python train.py --n_layer=12 --d_model=320 --n_head=10 --n_kv_head=10 --head_dim=32 --d_mlp=1280 --vocab_size=2048 --activation="gelu" --norm="layernorm" --norm_place="pre" --norm_eps=1e-06 --positions="rope" --rope_base=10000.0 --rope_fraction=0.25 --qk_norm=false --attn_scale=0.177 --bias="all" --tie_embeddings=false --parallel_block=false --init="normal" --init_std_qkv=0.0208 --init_std_o=0.0 --init_std_up=0.0208 --init_std_down=0.0 --optimizer="soap_variant" --lr=0.00368 --beta1=0.95 --beta2=0.98 --weight_decay=0.27 --lr_head=0.00627 --grad_clip=2.0 --warmup_steps=200 --schedule="wsd" --decay_fraction=0.614 --decay_shape="linear" --final_lr_fraction=0.1 --batch_tokens=[131072, 262144, 393216] --seq_len=1024 --doc_mask=true --train_tokens=590200000 --steps=2408 --dataset="wikipedia_en"
Each number is 128 + 24 x the weight over its row's rms, rounded and kept within 0 to 255. Layers, rows and columns count from 0. Numbers have three digits each. The size before them is the row's rms in percent of the matrix's.

# layer 2 MLP up, 1280x320, rms 0.0694, rows 1030-1038, columns 160-319
111:117146133108131136100161127142110103120105093110109154122125136179067185139129103106083139096113140098114129150092129168090145088123102115105162136109177121110118128094142117197105145143113144133127110138111128139125095142148133138160141117121166179082094110146113151131137122114147122142165109148091132120127152109090130084094131106145109164165118136150111115109079101192107141152108143143156138154139153104102105179105145108101121113142159135089095152190078125162169149165130150
095:097092125181137108124132105157139123133093138148116124124135148082135112124120135120043094166139100114138138113186093145116164130135130144127117148113100148127110126156150131132075117106094125111129160127104106134163102096127140136105139139117134167153160137140152150154117119107059175130119107168135088201156125150141129101120123143118143116137115141115146130151148103095137126125140139087100141138127123084152132086105144142146139151125133153136106123121127119056083114083135133
096:140085093118094132096085124135095137102086139102134129125142089126096152116140120173087136166149114131168120097109164142092092138127119084102070149158125121146109147147161125109162154110102113127101117146066121122151152090130134148133116139119164145112092129135140093102165102162160131094111165127133096142103142118153143110113144133121131131113123145140118122124144121141127132143140121138156107133142121147152116146062131116114135127193118120161116131104094142108113068124117146
098:109156134104133118144081135115111112178107134154163124124115119100094119137083152146118176156113067141154145082104106112131117161118141137146137107119132070131109112096154142124109109125034122124122146146112150104089140130122134138106161104128141107151079144162171118155143136137103118083152109153127169092143152134096089112143127128135172146146160139118130118145107143107133101102118136131083107116108126157119170156111156168174177124132125127121140117116122141137121071122153130
091:146133172140096095169126101134117128125081167118112129099143156108131165094137172123105158109079133160117107162132160177147082121152108181143144087158158132126138171175130115146106144123120112141137111154112105162124123123153142141132119149141137100099128148113117149106093120097096124089103149125219155094102141113152105150107110101156119080164123154107143095129104117092123114162143127154113172126124159149116155125180076133120094114116073155145106105121133143084125130121110161
084:162144126112153121114154109135088139157144150133099102152155140136096175165118138126097083173119114113122140161132111154132151144144141109164133123097169143081132115111125152124123136130096155102151178120114140104088123136158159130180116102155116074131123134151119104128094123134104168161174173121105136117100156148156129145114114105124117149131128147140125161126121143114169129125122107129127118106161135129093136178142114139103163173101096074125146133081146118117130127113139164
097:142135118080140145160111128110147134101147143127089137120146108132121171123140129113157134142126120155124114084074111143100132126168103127086101158144155117141126139143068108128162129116111153105130128161126111157103154140117160108127095105142116128110134087086161149133123142076133131099097095113093100117113139116153139078153124160127132139162126156125105095107117091131128123112152168127133119110126166114106117145117167157089133131125092091106146153137128147126107180098139125
093:132134068153074176131069142095160148125114120184135123078176129103108132103132116156107122141110132172145120147148149103123139159142128148168069084116096145083100124115101115123148115141131147123128133099160154175131111107095141143126165142147118096132107159161119093156091142141144120184128112128130105143083148121112105148119104138123124093132118118104141119138094138124155110171143139121155152125128160117152125092120137146155132128108097099089144119133123116110135087114180133
114:102086113120132147165125071115102120100160101121101148144133145117076095094093112113130119092067148118148119100134164124200117129138070153102124127114117152126116136143108133132111087159107131147128155140126140120096128127080072154130140142125127174134106135078144118125115141143126109166155122134094156127140136107143145075129131104153104076129115104158159095095131113146133162170137130147125146171134132162124162117114124112100106129140097130138089144112076125124168143105107138
# layer 2 MLP down (transposed), 1280x320, rms 0.0665, rows 1030-1037, columns 160-319
093:141201123151128131109142135091120131125102140143083151139104109151081135125110149153103109170120091095124106157116095148104147133125123141155141130080128102124137144145129132128093137132123086126107101141105102128091166127118164139123115124150132154140086085161143105160156191124169117109144093108132141140147162106122129098139134134136150144113134154150143119146097100183146117145100174140153143119097128103117138156117150125143148148085106137101143101149116120145091129140164121
094:188143133157161145120139105112105121133122131129131144128106117165094183112145090149132179125115145108070119116095151087097113144119120111146122088187179155122139147134116131148144135105128096120168149146134155160105099125154104121161110154131124128126109153120136126087174126131129100123127162109118158095105114165101118106163173100137123162086156117102125124141104157138127152129134084130160121147182137118121105126128137149114137129091119152097139140126114125165168173131106103
090:112152122174090139156155114133147115177108130165159170120151136125171091077104136129149106106114128158093143112157121137185157105107138181122158118099134123150155171126100136162085103149138128120155122090179123107093141105153131138126140123122101125097139124101116136139119150137124154169132110121094135146128129116134099139130140137154183109123135134175135147148141108143096120096077099144145143129155184080100142120207129146143125116163142111107120120194147104121164179136160105
097:180117108119095090125138119143066119153142101129149121117123156102117093128147133141175113121140141099104149116128151111097140123097163171105146158138136129141159151138118112170140142087075107139106187131113179170083143082071144109140141141090097116126134083136144092117111154114121130120112093137154113122119135138152146107158114137087116140147133115144111089132089106125161106157091109113153117105117134105150124139116151117163107132167143123152145108128138122090154101144180131
100:160096145093154141131127121128139086134107132114129151137156141140129140089124101103102114091134136143132072127156115125169106158128166161121109132122164134147132142175111159097114151128094099102162165127134135157127133120159137158093141161110145087122101143162140100147123118097070141140156146107169139134144121150139157118122120173084096125103142114110127123140122138124104115149129141153108146116179123120191174156116131081140124147177126150160169142110126112127156173122133129
102:137108121068146107117166158101077133103137099133079085132189133177148103113105187117133130104161121146189112075138095123141116147140116125110090156154127156125134114152141126102103086106140183130169146152097128092109158094142109154206110156110142099104133122119111108127132128154165112132131124123129164128143133105103143115117116126107119108133140147152137145122125135056123142120146106156127163124097139115148118138149126169160149156144142125109162097106146112150103141112149123
095:103151176125112097082086163140176126118093130135156162134146135118107145134135135125137118081108098127132141114104143180125081152072115140154152110155110136102135135078158131140124114140131149126103140146123109141093150116164106104107124143169113127118132106129147144133166134095072094117127102128142128141088140143128118101127095129138110108135075146108104096139117109149121163116103153162109142140144072141172098117128142114142139156104119149113138128122162120132148077108125142
098:156122144139107135123078173142113123122148128147108085138111143112144111143124139109109109099142112146143113090120175134113149128129078135124054113079112123157117099116113175105123123138086145089107116120134130108118148101150102136129129134123146149095111115111132146169126146093142123128125155141127136116122127080070158115108109151127131171165145116126122132110199125159144132124135108102154136125131151119166098109095089085195110091138121116103112157131134148138107105138131112